Each number is 128 + 24 x the weight over its row's rms, rounded and kept within 0 to 255. Layers, rows and columns count from 0. The size above them is the row's rms in percent of the matrix's.

# layer 3 attention key, 256x256, rms 0.108, rows 0-53, columns 0-127
size [127 129 121 128 132 136 127 130 133 132 131 127 130 135 130 133 121 129 128 129 129 131 127 126 135 123 134 131 136 125 128 128 126 128 124 134 137 133 131 132 129 129 128 118 130 126 127 123 122 129 128 130 137 134]
[[129 123 136 123 130 139 156 141 118 159 151 135 156  88 189 130 114  95 123 116 133  66 124  77 103 127 151 153 157 137 117 106 120 147  90 125 169 144 124  74 117 133 101 145 153 117 142 156 130 137 106 146 142 152 106 159 119 126 127 135 102 130 125 132 147 122 142 125 119 100 155 157 153 108 129 147 103 137 157  91 112 147 152 100 142 164 163 167 114 116 119 156 104 127 156 140 110 170 172 157 111 133 142 169 126 128 134 134 101  79 122 121 121 145 141 125 120 121 108 151 160 145 109 126  93 138 133 111]
 [ 80 179 113 137 130 153 146  87 133  95 145 100 164 115 105 116 201  83 151 115 135 128 155 148 141 133 133 112 117 129 135 139 144 117 141 137 112  98  78 151 119 139 148 138 113  93 155 100 137 124  63 138 139 116 134 109 140 114 110 116 123  99 155 127 158 171  91 147 153 100 106 108 125  87 152 130 168 160 152 121  72 140 143 101 143 136 138 131 133 141 149 112 144 161 104 106 118 115 128 151 138 122 115 136 132 135  81 103 112 124 120 160  85 149 101 132 116  87 166  58 123 136 121 166 104 107  94 133]
 [127  95 113 105 115 132 143 113 108 119 143 119 151 171 120  98 159  93 117 143 132 144 170  91 167 115 153 158 103 129 110 129 173 132 139 130 114 103 137 134 161 187  99 100 113  90 126  91 131 115  96 127  86 123 145 145 134  89 135 137 135  82 123 156 121  93 166 133 115  95 147 104  81 157 108 110  97  93 139 147 134 118 117 129 150 122 179 124 114 118  92 106 152 154 155 170 139 132 137 138 159 164 140 117 114  83 156  67  95 123 103 127  98 145 120 118 150 134 119 135 147 128 113 118 125 150 145 128]
 [131  89 142 113 100 137 142 123 103 131 137 143  91 134 118  98 132 123 113 117 146 119 109 129 140 161 109 123 140  99 162  90 117 161 135 112 147 132 116 100 123 122 125 154 174 123 150 172 128 125 135 117 118 144 113 143 144 143 114 164  99 155 141 155  97 167  88 154 116  73 148 132 114  80 130  99 152 106 118 146  93 123 124 161  98 103 124 151 156 109 120 126 108 154 129 129 107 122 139 120 156 117 128 120 130 131  67 118 150 118 117 125  94  97 153 124 100 107 109  71 108 110  89  92 123  77 106 133]
 [150 144 103  61 122 161 120 118 144 126 143 189 147 144 113 118 100 155  77 134 104 162 110 137 116 156 111 138 150 156 146  91 117 128 163 138  86 113  99 118 129  82 173 144 135 123 124  94 175 144 121 104 169 179 126 128  89 157 118 105 143 134 157 127 136 162 122 120 101 140 169 142 120 106 157 117 165 128 149 119 110 122 115 158 105 105 127 179 108 159 138 145 123 152 104 111 153 132 130 105  87 135 167 109 114 125 107 127 125 132 154 118 118 170 125 138 102 121 104 156 128 127 133 117 135 133 136 149]
 [151  83 107 110 132 148 102 161 140 117 140 117 148 116 134 109  94 129 143 164 136 139 129 118  96 129 143 146 105 159 130 132 156 121  92 181 127 147 103 109 126 109 152  66  96 114 114  98 121 155 137 127 130 139 148 128 125  92 101 107 145  86 160 157 161 131 117 131 163 144 151 111 111 132 163 140 140 125 156 130 116 156 128 138 192 161 140 113 138 117 178 117 114  88 113  95 166 130 189  91 163 149 179 144 144 129 103 148 106 110 100 130 138 131 141 159  73 129  97  85 147 130 126 173 127 150 130 103]
 [139 159 115 133 119 106 153 106 160 173 142 160 144 130  81 127 142 128  83  92 124 138 150 127 135 157  72 106  82 165 119 113 135 140 119 115 142 129 134 115 158  99 107 129 159 141 133 118 122 129 135 128 117 150 128 108 178 115  92 112 107 128 133 120  61  95 145 144 139 171 142  80 135 143 136 108 102 124 119 141 125 137 180 116 140 120  75 123 166 149 102  99 175 118 113 128 153  59 143 139 143 176 162 128 110 112 176 147 124 105  97 107 112 110 144 130 141 142 154 140 146 133 138 129 138 110 116 108]
 [143 174 115 121 149 142 162 120 116  97 135 102 142  75 115 147 102 182 105 165 123 130 127 157 131 186 145 119 140 143 156 142 131 173 125 105 155 155 171 133 160 109 129 104 158  89 111 142 127 165 102 143 126 163 113 142 145 144 169  86 141 124  91 122  81 125 126  99  87  94 168 125 155 153 163 139 105  84 143 140 138 139 141 148  99 127 114 123 156 165 159 126 108 129 158 146 142 125 117  94 126 126 110 149 129 111 105 134 182 155 128 129 134 112 144 107 119 169 138 115 141 128 130 154 122  90 170 115]
 [151 126 130 110 142 151 154 134 155 160 130  95  90  95 157 148 147 105 165 120 124 124 142 148 134 125 140 208  88 124 162  97 104 111 147 141  98 115  93 125 137 166 102 106 121 173  88 117 125 111  93  91 142  99 108 127 129 144 137 168  97 156 189 129 128  98 110 119 134 132 135  89 147 117  72 150 146 116 144 131  98  65 146 121  98 116 117 128 130 175 126  90  95 115  68 140 149 135 179 104 127 138 125  98 104 142 161 125  93 141  80 100 152 115  79 128 135 126 133 136 152 129 120 138 141 152 103 131]
 [ 82 149 118 149 151 121 166 130  86 137  87 135 105 146 119  91 193 162 140 136 153 120 114 111 160 161 183  75 149 157 129 119 122 185 161 128 144 103 156  70 172  80 122 151 112 126 120 135 145 143 115 122 105 146 138 152 133 136 149 123 129 163 170 154 117  98 150 102 127 125 139 139 151 143 134 144 140 150 108 130 132 126 146  96 125 126 121 114 108 139 108 120 150 125 142 147 114 150 136 132 133 120 113 146 109  94 113 143 118 136 105 140 142 116 175 134 122 117 135 102 184 136 125 136 148 156  70 139]
 [103 135 158 163 136  80 122 189 160 113  77 114 152 138 160 121 155 121 119  90 140  95 121 111 126 110 148 139 160 132 163  88 138 154 129 121 144 133 102 116 107  95 164  93  85 135 157 128  88 147 134 115 150 111 152 140 141 110 133 102 123 117 163  84 109 119 119 152 103 157 124 136 124 147 120 156 144 106 177 138 132 176 133 126 158 128 114  85 110 177  97 131 152 124  98  89 156 145 110 139 118 157  65 124  98 117 111 111 139  98 127 113 123 127 168 155 169 134 133 145 127 113 122 113 106  90  95 125]
 [105 128 149 112 107 109 124 153 187 126 130 181 112  95 137 154 119 143 164 117 127 129 162  88  95 161  87 106  92 121 124 124 145 162 125 118 117 114 144 151 146 143 187 130 114 129  95 114 128 120 124  81 142 101 154 125 123 101 122 162 149 140 114 114 121 156 137 176 113 113 157  83 104 141 156  99 140 110 122 184 136 143 147 127 111 152 183 162 112 120 143 140 106 101 140 131  98 158 113 137 147 121 115 153 168 124 116 129 115 140  92 138 102 121 109 141  95 147  81 145  81 141 114 148 144 135 118 111]
 [116 154  96  98  94 115 149 121 194 145 142 136 133 125 142 131 159 105 105 151  91 120 146 134 125 148 146 120 117 146 103 166 154 144  86 138 133  91  98 144 140 138  88 165 122 172 164 111 126  84 119 101 112 109 114  87 103 163 129 139 137 145 126 137 116 144 130 128 100 171 130 156 173 151 120 170 147 130 102 156 158 140 153 101 164  84 125 136  96 112 135 103 130 154 162 117 151 118 120 155 109 131 119 154 166 135 125 115 126 118 146 151 115  69  96 122 107 160 101 135 147 125 175 152  83 166 109 152]
 [146 143 138 117 113 124  94 123 124 141 190  95 137 158 102  89 159 151 121 159  98  77 154 111 126 132  92  88 131  90 109 151  80 122 129  98 159 153 145 138 148 141 138 134  64 117 101 112 161 102  97 110 160 137 132 119 109 121 139 101  96 105 143 162 119 162  86 118 149 119 115 108 118 120 136 121 113 120  91 115 101 114 133 100 121 102 117 143 131 111  94 100 126  95 146  69 108 124 151 162 112 169  93  98  78  87 114 152 138 152 161 122 146  84 142 147 162 132 122 143 126 165 113  90 141 138 148 109]
 [142  94 146 141 117  94 119 140 114 127 124  97  93 108 129 107 140 113 137 137  99 104  83 159 121 156 170 107 156  95 113 108  79 226  88 145 123 145 126 138 116 143  95  97 128 156 138 103 106 124 183 120 102 126 129 112 149 145 121 135 160 111 123 119 158 104 111 109 124 134 133 137 113 129 129  73 150 184 128 155 145 144 139 151 124  89 128  96  96 154 119 158 136 177 137 124 166 151 134 149 100 156 143 154 102 104 151  85 134 139 134 178 115 145 128 130 131 116 147 138 135 121 114 149 109 112 133 111]
 [102 157 137 124 131 144 133 107 141 103  86 149 120 140 109 120 144 118 151 147 126  93 100 154 132 109 138 122 116 124 132 121 145 104 139 168 105 131 144 127  79 166 154 137 140 145 133 118 124 160 127 134 169 165 118 115 121  86 101 103 156  88  90 155 118 134 100 144 121 110 127 162 133 147 108 146 172 121 113 134 139 117 141  86 169 169 174 101 155 136  67 131 105 115 149  84 178 128 120 139  92  72 152 118 147 109 173 103 143 126 122 168 136 144 153  96 160 111  91  89 128 146 142 158 116  77 118 107]
 [124 106 107 130 120 121 141 103 140 155 105 102 118  84 152 151 120  97 162 144 154  94 124 122 134 163 127 127 123 144 135 104 129 153 119 156 135 103 128 132 173 174 112 109  95 149 143 122 151 147 134 111  98 150 123 136 165 109 176  98 136 107 160 125  88 132 118 127 138 123 103 132 141 147 114 191 161 131 134 163 112  97 134 108 134 147 159  98 138 153 176 121 163 118 123 154 163 131 123 155 128  87 129 119  94 100 154 124 134  97 134 155 164 139  71 128 158  91  97  77 146 153 120 118 138 156 122 112]
 [ 88 111 130 132 180 146  84  96 138 122 110 188 105 124 156  89  81 109 136 116 121 109 114  79 100 127 105 129 111 111 120 133 136 126 101 113 112 152 158 123 126 124 143 126  95  73 159 119 141 136 134 137 147 111 114 124 163 122 131 121 136 124 105 113 117 138 146 149 111 155 134 183 110 131 102 128  62 131 122 165 141 161  99 117 123 123 152 101 131 109 143 150 146 110  89 151 140 146 198 119 161 142 124 145 119 146 130 134 109 160 135 185 137  87 112 153  94 123 130 159 112 184 136 154 100 142  99 144]
 [ 52 115 143 148 122 136 125 135 131  96 102 134  80 108 125 127 143 122 107 145 158 163 131 103 151 142 136 151 130 130 162  81 172 110 138 125 129 135 121 166 129 152 141 140 145 108 140 151 136  88 122  98 141 111 163 141 101 125 125 114 148 107 173 150 102 118 118 130 130 158 121 161 152 110 128 108 121 124 135 138 126 124 159 155  87 150 166 146 109 124 114 104 156  94 158 136 165 128 113 101  63 113 117 150 120 119 129 150 116 103 111 152 157 125 164 127  87 118 181  99 119 115  83 139 134 168 107 148]
 [121 146  81 120 122 106  64 128 141 145 142 115 133 149 144 145 125 142 138 151 153 122  96 147 133 161 139 103 101 162 106 177 120 159 122 138 154 143  77 150 127  67 114 147  88 140 120 133 117 124 139 107 129 136  94 154 195  92 117 125 134 137 128  91 161  92 141 169 141 119 134 134 142  90  77 128 184 132 121  72 100 134 137 140 161 142 126 161 128  98 169 138 147  95  95 111 113 151 139 169 135 113 133  95 128 137 132 117 135 129 119 171 126 137 126  91 148 105 142 132 110 167 118 107 145 148 130 122]
 [136 138 100 116 157 158 110 152 140 173 137 129 142 139 145 163 110 136 154 108 147 102 128 111 140 136 148 141 130 139 161 171 170  76 132  84 147  95  94 171 102 110 141 147 125 151 120 166 125 125 138 154 153 100 164 123 122 103 154 158 165 117 116 146 113 174  90 154 109 135 133 119 121 127 107 139 138 120 203 123 122 160 116  87 113 110 143 136 124  82 171 140 102  96 121 133 119 138 166  96 120  89 173 151 128 128 173 131 133 112  92 123  85 127 135 121 114 116 144  87 146 136  47 107 152  89 115 124]
 [126  75 125 106 146 101 137 119  97 115 180 144 163  91 124 108 111  76  82 127 119 117 109  63 125 150 112 148  87 155 133  99 131 113 157 110 116 116 110 169 112 106 100 186 140 137 112 116 154 152 153 128 102 125 111  89 131 150 108 133  90 132 133 121  90 145  98 169 136 142 121 132 121  96 135 130 137 116 121 109  93 127 121  82 144 123 147 134 141 121 143 136 124 152 130 104 126  79 121 160 128  86 113 123 117 157 126 121 102 124 119 145 143 127 174 125 151  57 116 147 138 113 118 129 103 163 151 119]
 [143 142 103 130 171 136  81 118 126 137 133 177  98 136 115 130  98 124 188 121 122 117  58 139 109 141  83 131 113 125 133 133 150 116 171 105 132 117 111 147 139 145 117 132 154 157  97 130 123 109 105  91 155  90 153 125 138 124 103  94  81 156  84 125 125  84 119 145 136 150 108 100 150 111 130 123 101 136  92 126 128 136 152 152 173 138 134 113 104 156  94 167 100 140  76 116 141 157 123 137 125 105  96 114 102 175 138 118 169 112 126  98 118  90 114 193 134 126  88 137 102 143 196  93 122 106 134 138]
 [107 126 178 170 109 131 112 120 152 129  95 114 134 103 185 135 118 144 164 113 142 106 159 159 137  92  99 122  95 154 111 120 135 155 142 101  75 127 143 106 127 107 115 133 106 105 128 205 115 104 101 182 164 156 122  96 165 141 141 142 103  68 150 112 134 145 128 159 124 140 134 132 126 126 129 134 145 138 134 118 158 117 156 128 106 171 146 138 113 144 127 133 152 167 156 142 116 149 143  91 105 128 148 154 164 116 152 103  78 182 188 115 116 122 106 137 107 149 115 107 168 133  88 101 144 107 108 171]
 [157 163 120 110 169 151 146 133 126 122 139 160 142 102 113  79 121 142 130 128 166 113 105 124 115  92 129 125 138 150  91 127 142 128 116 137 135 139 141 172 135 139 133 139 152  94 139 144 129 130 136 114 127 148 129 141 117  93 121 139 151 115 157 104 104 115 182 135 147 105 135  89 176  94 101 156 117  95 123  91  79 136 164 110 172 136 156 138 129 120 124 148 119 131 115 121 104 104 157 146 108 105 149  80 130 143 118 120 156 155 150 125 141 164 135 170 132  99 150  87 144 125  78  95 143 101 131  91]
 [104 116 108 125 114 136  93 128 171  97 110 148 117 115 119 129 120 108 164 170 104  98  91 124 170 140 101 105 101 111 140 120 105 149 113 103 107 149  88 110 107 100 132 123 110 178  75 130 108 142 165 156 122  86 104 119 100 147 116 163 166 103 115 159 119 156 129 181 116 162 122  91 121 145 119 151 114 142 105 105 108 123 150 107 116 108 149 153 151 143 139 146  78 138 118 113 111 137 105 115 110 136 143 118 180  64 141 125 142 121 117 104 120 114 132 131 162 137 147 143 114 148 111 111 192 110 133 113]
 [132 131 123 132 163 104 161 146 115 139 131 149 125 127  97 114 161 160 142 157  93 134 162 128 121  81  90 113  90 106 134 122 144 104  79 138 179 142 101 132 105 111 119 139 178 164 132 120 117 157 141 136 123 147 111 145 122 165 161 101 111  79 156 163 171 104 153 119  98  86 126 153  79 182 150 130 105 108 103 102 125 140 147 140 133 151 111 125 101 136 101 154 144 137  92 147 166 125 159  96 141 149 143 179 127 113 140 128 124 143 132 148 135 113 113 131 115 136 154  98 118 145 131 153 146  98 137 119]
 [ 90 117 134 143 129 134 110 112 100 144  98 101 117 120 119 103 146 116 103 133 112 121 154 151 142 125  78 166 129 122 158 133 103 130 158 110 117 133 153 121 114 123 136 168 177 141 141 167 124 141 154 179 105 112 139  79 112 116 123 126 114 125 103 127 122 129 119 147 120 103 109 129  95 160 113 151 126 106 134 127 120 119 107 108 141 126 133 184 111  88 143 118  92 110 133 132 143 125 168 122 118  81 114 142 159 131  72 122 122 133 137 101 114 117 109 120 146 148 129 100 151 134 149 110 121 179 108 152]
 [106 108 108 151 132 142 103 118 103 113  89 124 119  79 122 132 133 119 129 128  91 135 138 128 138 120 140 116 132 116 163 136 141 165 130 153 152 144 125 120 128 134  93 118 108 100 152 123 129 154 104 127 106  87 161 102 125 137 127 139  97  89 136 153 205 122 147 143  94 100 115 119 129  79 105 114 124 131 141 129 111 193 139 163 113 111 146 125  88 126 137 126 128 156 128 133 153 139 125 113 155 122  94 102 160  81 100 113 111 122 154  70 100  90  84 135 126 158 140 134 127 114 131 161 145 125 162 151]
 [110 129  96  68  56 116 127 122 132  89 110 140 120 179 128 125 129  89  93 138 162 120 115 134 113 153 161 145 111 133 173 127 136 110 127 142 115 175 133 141 149 107  98 111 175 141 141  96 123 136 121 103 120 146 183 126 130 148 159 152  99 131 115 135 116 124 111 100 129 137 133 100 110 120 151 124 146 142 139 109 189 144 118 127  89 107 122 135 114 158 111 151 111 128 121 161 115 150 126 174 147 124 173 134 166 138  83  89 179 163 128 168 105 128 144 126 142 143 107 138  91 141 127 176 113 125 142 140]
 [114 155 106 114 106 159 149 139 152 149 161 154 133 116 126 146 124 122 175 156 135 142 115 153 132 103 145 163 124 120 142 118 122 135 130 149 129 103 110 134 174 156  94 108  96 106 115 111 156 152 157  96 104 172 142 138 131 145 121  85 111 114  86 160 129 146 177 127 119 150 117  92  96 101 160 137 119 102 113 135 114 141 114 114 180 156 124 108 127 135 149 127 103 145  95 110 127 128 121 193 118 123 154 104 136 154 161  62 127  97 127 147 137 106 122 141 123 145 146 159 135 115 168  59 125 119 174  94]
 [ 86 151 101 154 103 119 120  93 108 147 177 131 153 138 112 119 130 146  71 119 136 130  91  92  91 135 140 141 141 133  96 136 132 111 138 129  85  96 113  95 119 120 174 111 119 114 182 175 114 123 152 100 102 105 100 119 123 143 132 143 108 126 152 148 113 123 112 141 107 145 137 128 109 118 134 141 158 131 143 164 161 132 153  89 157 134 156  95 161  82 100 131  74 126 102 137 161 155 148 134 130  71 154 159 131 130 135 125  97 103 126 129 117 150 155 146 125 175 135 134 107 138 135  87 116 106 136 102]
 [130 127 111 104 114 142 143 159 170 142 124  76 178 200  89 140 109  85 108 151 143 125 167  87 162 115 115 116 129 171 133 133 117  97 107  82 126 138 165 138 119 126 154  87 151 150 124  82 131 151 118 126 130  99 148 120 105 123 132 139 123 129  95 165  98 108 103  89 112 157 150 112 117 146 107 152 159 132 135 102 107 129 128 142 130 165 115 135 173 120 118 123 148 108 108 107 163 141 136 130 142 110 122 100 137 174 123 158 143 128 153 129 133 161 153 127 124 133 134 112 152 177  98 140 150 163 165 108]
 [172 143 148 157 162 123 134 152 126  90 103 107 127 116 127 119 148 159 149 147 168 131 102 128 105 169  93 114 105 136 144  99 157 138 137 142 141 103  90 140 142 106 109 186 170  81 113 139 155 109  77 123 173 119 146 129  81 163 129 136 138 104 130 126 128 174 145 114 110 104 101 118 109 104 116  88 129 132 155 147 140 123 137 123 124 179 135  82 127 145 135 144 149 162 160 158 104 123 148 110 141  95 112 125 106 159 129 137  96 104 154 144 120 109 112 172 136 152 103 159 147 135 150 112 143 107 113  89]
 [119  87 120 135 161 166 120 143 138 116 138 135 133  91 137 101  96  94 148 111 120 167 167  96 124 112 107 122 111 123 113 100 140 103 106 115 123 117  96 133 107 131 123 112 171 153 100 111 169 159 145 113 106 118 148 107 150  93 124 113 143  70 118 117 105 182 113 143 102 163 105 137 139 141 105 127 153 116 112  81 151 105 123 140 135 133 155 135  98 179 148 107 134 109 125 163 140 162 131 115 120 166 163 140 172 120 127 126 115 147 112 165  97 127 142 101 105 155 112 158 121 154 115  98 146 149  99 142]
 [124 142 114 135  91 152 111 134  93  92 114 154 166 154 154 107 121 126 118 145 149 154 147 171 118 136  95 117 135 132 147  99 123 118 113  99 120 102 115  96 104 164 131 134 145 116 125 147 118 146  98 160 132  95 136 168 133 119 117 141 100 128 103 123  68 116 123 110 124 102  89 173 126  74 180 132 145 135 137 115 129  90 108 113 140 156 137 138 157 173 127  66  72  92 133 147 135 121 114 116  71 133 139  84 108 140 142 159 120 168 126 110 131 122 114 107 108 120 120 118 172 142 108 117 140 126  88 119]
 [152 106 138 103 108 167 127 124  93 139 111 137 129 103 123 135 102  93 126 138 119 126 148 117  82 110 143 108 157 135 172 107 163 164 129  83  91 137 130 121 115 114  94 105 125  88 111 102 135  89 125  91 106 116  87 109 153 145 133 143 150 120 112 111 138 155 128 127  78 106 130 136 150 122 141 100 148 191 119 146 101 122 138 133 125 101 121 105 189 157 177 149 109 132 145 127 120 119 179 136  99 119 108 120 192  90 106 131 141  85 109 106 158 143 160 108 136 120 138 107 130 147 151 112 171 137 172  92]
 [124  80  87 139 110 164 168 142 116  96 128 114  96 120 140 150 104 107 121 124 123 108 179 182 113  92 109 115 177 135 139 116 134 141 146 142 110 152 117  93 114 148 148 120  83 141 131 162 124  93 122 106 113 134 156 171 116 130 108 111  89  98 133 115 110 123 164 184 106 147 130 119 121 135 128 125 140 165 115 152 165 138 116  90 154 114 127 120  89 186 146 115 136 139 132 151  96 113 109 124 111 117 144 124 112 102 124 188 109 117 170 117 130 111 136 100 158 101 138 121 136 164 118 111 134 110 171  82]
 [129 102 115 126 156 155 146  63 158 124 119 119  91 115 116 113 122 120 125  85 145 126 114 102 152 168 120 170 103 182 157 138 118  82 110 129 146 105 128 171 129 120 114 127 143 127 135 131 116 126 122 131 157 151 137 115 122 155 135 113 156 172 199  89 127 165 126 108 162 117 148 137 117 125 141  85 145 142 127 156 152 133 119 135 121 140 136 136 136  99 142 139 141 107 138 125 117 144  87 178  87 141  65 123  95 175 159 138 141 145 123  99 137 105 163 125 200 131 103 106  85 123 129 134 117 144 111 142]
 [114 156 123 116 136  87  69 176 113 108 114 139 126 146 133  88  74 102 139 124 116 119  89 115  95 146 102 137 159 154 155 118 150 123 110 132 125 140  94  72 154 169 153 114 113 133 115 126 143 114 126 134 138 154 136 132 156 118 163 183 116 111 156 117 147 106 113 119 134 110 106 108 142  97 167 135 118 131 139  89 145  98 131 132 101 138 116 165 128 144 175 121  86 107 140 147 107 116 137 116 146 117 120 138 114 121  90 170 137 119 179 121 122 170 127 115 124 109 161 159 129 108 147 162 137 116 141 141]
 [142  89 102  67  94 104 158 134 121 163 153 139  96 135 122 103 174 147 160 108 131 118  89 157 163  85 124 129 154 130 126 123 124 107 140 149 132 179 122 137 111 117  87 123 160 167 100 137 127 165  80 110 113  95 127 114 100 129 125 140 204  99 158 140 113 126 126  93 117 135 126 142 163 133 175 134 172 153 148 115 103 114 118  94 135 121 155 143 122 132 134 115 175  94 154 126 148 116 106 130 117  84 114 121 168 172 173 113  99  98 161  93 133 135 129 144  89 111 114 115 143 146 178 115 142  94 144 118]
 [144 130 112 129 100 150 123 118 120 126 113 109 123 119  83 110 147 140  98  88 105 110 152 119 114 115 115 100 156 137 109  88 107  96 117 112  98 135 119 110 155 108 107 118 161  91 154 132 109 139 181 160 164 109 163 108 158 117 144  96 123 141 111 131 101 138 112 116 130  89 106  83 111  86 109 172 141 124 135  90 147 132 165 137 147 198 118 112 136 133 101  96 111 106  96 128 104 113 167  88 144 150 137 147 129 142 146 104 121 144 139 199 141 154 122 142 133 119 130 160 133 156 151 129 138 112 152 147]
 [132 136  91 149 128 139 127 170  76 171 116 150 117 163 128 144 104 112 147 116 112 165 132 146 119 113 119 131 164 182 114 104 139 125 149 100  66 110 112 176 122 119 112 164 148 120 107 121 116 120 175 155 151 102 104 118 140 110 150 133 127 146  69 136 158 103 123 158 104 101 107 115 110 171 168 146 103 132  97 134 137 140 120 105 115 136 104 142 143 147 165 132 142 152  96  92 123 157 158  88 119 117 125 133 160  91 105 160 107 127 120 106 141 144 143 155  48 111 141 179 118 137 115 148 104 141 160 137]
 [ 92 141 127  85 136 119 195 139 142 110 138 131  81 145 122 113 146 119 162 112 121 110 119 163 124  93 147 143 144 106 153 109  61 102 132 160 116 124 120  92 160 124 112 192 119 127 137 150 121 115 133 145  88 146 144 131 171 133  97 137 137 128 135 117 119 123 103 128 129 120 117 116 115  86 131 106 139 107 144 115 143 111  91 121 160 122 117 124 151 152 135 129 164 113 101 126  82  98 115  94 136 157 153 162 179 153 147 126 168 143 141 146 108 156  93 101 144  93  65 140 103  97 106 120 145 162 122 119]
 [153 176 113 132 158 116 129 120 124 130 129 117 145 147 114 154 147  99 120 137 156 107 147 143 135 101 108 104 192  78 102 103 147 116 172  96 159 124 146 153 146 121  92 112 155  84 126  71 151 141 111 146 167 126 101 114 147 120 131 100 158 125 140 102 125 156 120 102 109 117 119  88 141 148 147 130 152 106 100 153 128 131 127 136 120 138 115  98  85 146 108 121  78 139 132 122 135 161  94 136 114 121 131 135  92 144 134 107 153 130 157  98 140 134 160 130 168 148 112 139  85 152 162  82 131 109 113 148]
 [180 154  88 210 115 102 154 105 121 101 116  72 111 125 116  86 122 123  94 134 128 151 138 123 108 117 184 124 126 136  90 149  97 102 157 104 126 137 125 119  94 152 140  94 161 136 158 115 134 116 118 144 150 117 120 172 114 152 138  90 110 136 117 113 140 106 151 151 147 140 123 158 151 119 126 121 115 148 114  88 157 119 125 141 107 101 117 115 115 112 125 131 117 107 105 136 165 129  92 158 125 136 114  80 156 116 144 108 115 122 119 115 104 106 120 146 134 109 160 134  95 124 166 108 148 170 113 119]
 [119 117 139 102 107 130 105  73 134 100 150  81 113 124 123 113 117 159 106  92 124 121 144 113 127 130 144 135 131  86 146 107 168 136  99 133 144 138 106  97 169 145 132  91  97 130 129 115 110 160 124 127 122 111 148 158  99  90 106 116 107 132 123  49 157 118 132 156 119 111  92  82 103 144 145 108 135 146 104 116 103 157 125 148 135 179  89 127  97 113  91 141 132 130 141 121 122 181 138 158  81 139  98 138 106 134 139 160 143  90 140 122 138  96 132 121 115 136 124 153 133 142 139 103 121 123 125 138]
 [140 136  56 113 157  90 129 126 102  92 153 141 109 122 134 129 113 116 135  83 123  81 110  85 162 158  91 110  98 162 174 121 132 126 116 133 151 129 144 119 111 142 108 110 108 107 134 123  92 125 125  96 112 124 158 106 127 129  86  81 126 145 147 151 131  91  96 141 141 137 110  97  96 148 100  93 162 124 129 108  88 118 118 125 166 122 153 145 143 100 160  88 125  76  84 109 141 108 121 106 176  96 154 152 129 129 120 153 100 125 136  98 119 152  97 146 129 173  92 170 179 129 130 110 138 117  93 115]
 [121 115 202 149 121 142 113 197 163 132 126 114 138 123 174 128 117 126 146 110 110 125 105 160 144  81 136 133  72 126 149 168 157 115 137 139 117 178 134  98 130 125 104 139 124  88 140 131 112 120 120 129 140 129 110 153  87 150 152 142 125 136 166 129 122 149 142 139  72 125 133 121 126 126  91 101  95 148 140 124 127 147 117 121 158 120 135 104 125 132 141  89 137 154 146 131  77 100  98 117 110 158 129 111 107  87 133  76 105 110 101 142 146 155 144 151  81 136 141 134 135 145 124  94 101 163 123 155]
 [150 105 159 140 129 143 115 118 107 126  94 169 210 135 106 102 126 117 140 136 165 165  99 122 177  93 168 136 142 120 130 138 124 105 140 170 129 114  85 139 128 120 189 138 142 117 133 140 112 125 140 127 147 118 119  96 172 139 150  96 143 101 151 124 103 150 110 118 100 132 128 119 129  87 133 158 107 111 136 154  95 133 132 172 154 168 114 145 138 140 143  88 126 133 144 155 115 117 133 135 118  90 104 137 139 150 135 118  92 123 132 137 145 112 126  95 112 114  93 111 123 137 170 106 135 184 102 145]
 [ 87 147  79 121 145 101 121 103  99 126 108 153  88 124 165 131 118 100 140  93  95 113 125 105  99 119 142 141 157  89 112 106 124 116 125 112 140  87 126 136 101 165 120 102  92 121 113 178 132 134 134  90 163  98 144 137  80 132 133 110 155 129 148 158 127 148 100 119 157 153 116 133 146 126 136 134 100 133 139 132  94 182 114 139 151 131 121 118 129 139 111 182 115 152 147 105  71 149 108  86 144 119 126 156 106 142  94 125 136 116 136 158 112 133 125 142 132 134 125 130 153 133  99 125 106 113 138 134]
 [118 162 135 113 113  99 174 105 123 117 149 137 157 121 112 119 138 149 140 129 154 167 106 117 127 134 142 134 144 101 108  70 151 136 184 128 126 127 165 106 169 194 123 101 109 104 109 104 119 125 156 141 120 140 111  89 119 134 101 118 147 116  99 108 113 111 132 142 100 125 166 132 113 169 138 106 110 140 145  78 137 106 145 116  97 127 117 149 140 144  99 176 107 135 113 141 118 118 126 140 114 103  56  98 113 114 148 122 154 120 166 130 123  87  46  81 103 103 105 145 144 176 112 117 142 176 125 127]
 [155 146 130 123 123 162 117 156 108 148 167 108 149 184  55 119 136 115 160 101 139 134 126 119  73 149 165 151 124 116 148 137  63  98 150 122 115 101 123  99 106 117 118 130  94  97 161 117 130 166 121 137 116 179 138 123 120  85 132 100 145 113 157 129 136 114 133 123 118 100 103 146 127 108 127 123 137 146 137 115 137 143 107  50  86 156  54 106 137 139 159 143 103 102 162 116 102 119 136  82 123 119  93 122 145 165 127 111 113 113 133  90 185 142 163 108 142 166 149 135 109 137 143 149 108 124 143 136]
 [ 54 122 136 123 149 123 150 137 105  95 104 140 122 130 161 127 113 129 139 145 134 171 141 164 112 125 155 113 123 103 119 128 105  87 100 128 130  99 141 169 143 111 126 159 110 184 150 113 132 122 118 125 131 110 122 122  96 113 139 127 128 139 141 129 121 141 176  96 155  85 113 109 124 147 139 106 145  85 117 159 144 140 127 114 120 154 178 134 145 143 120 161 172 127 135 122 108 127 128 127  64 153 118 134 107  84 145 113 112 142 105 103 155 139 144  87 126 114 152 149 175 120 102 124 116 136 127  94]]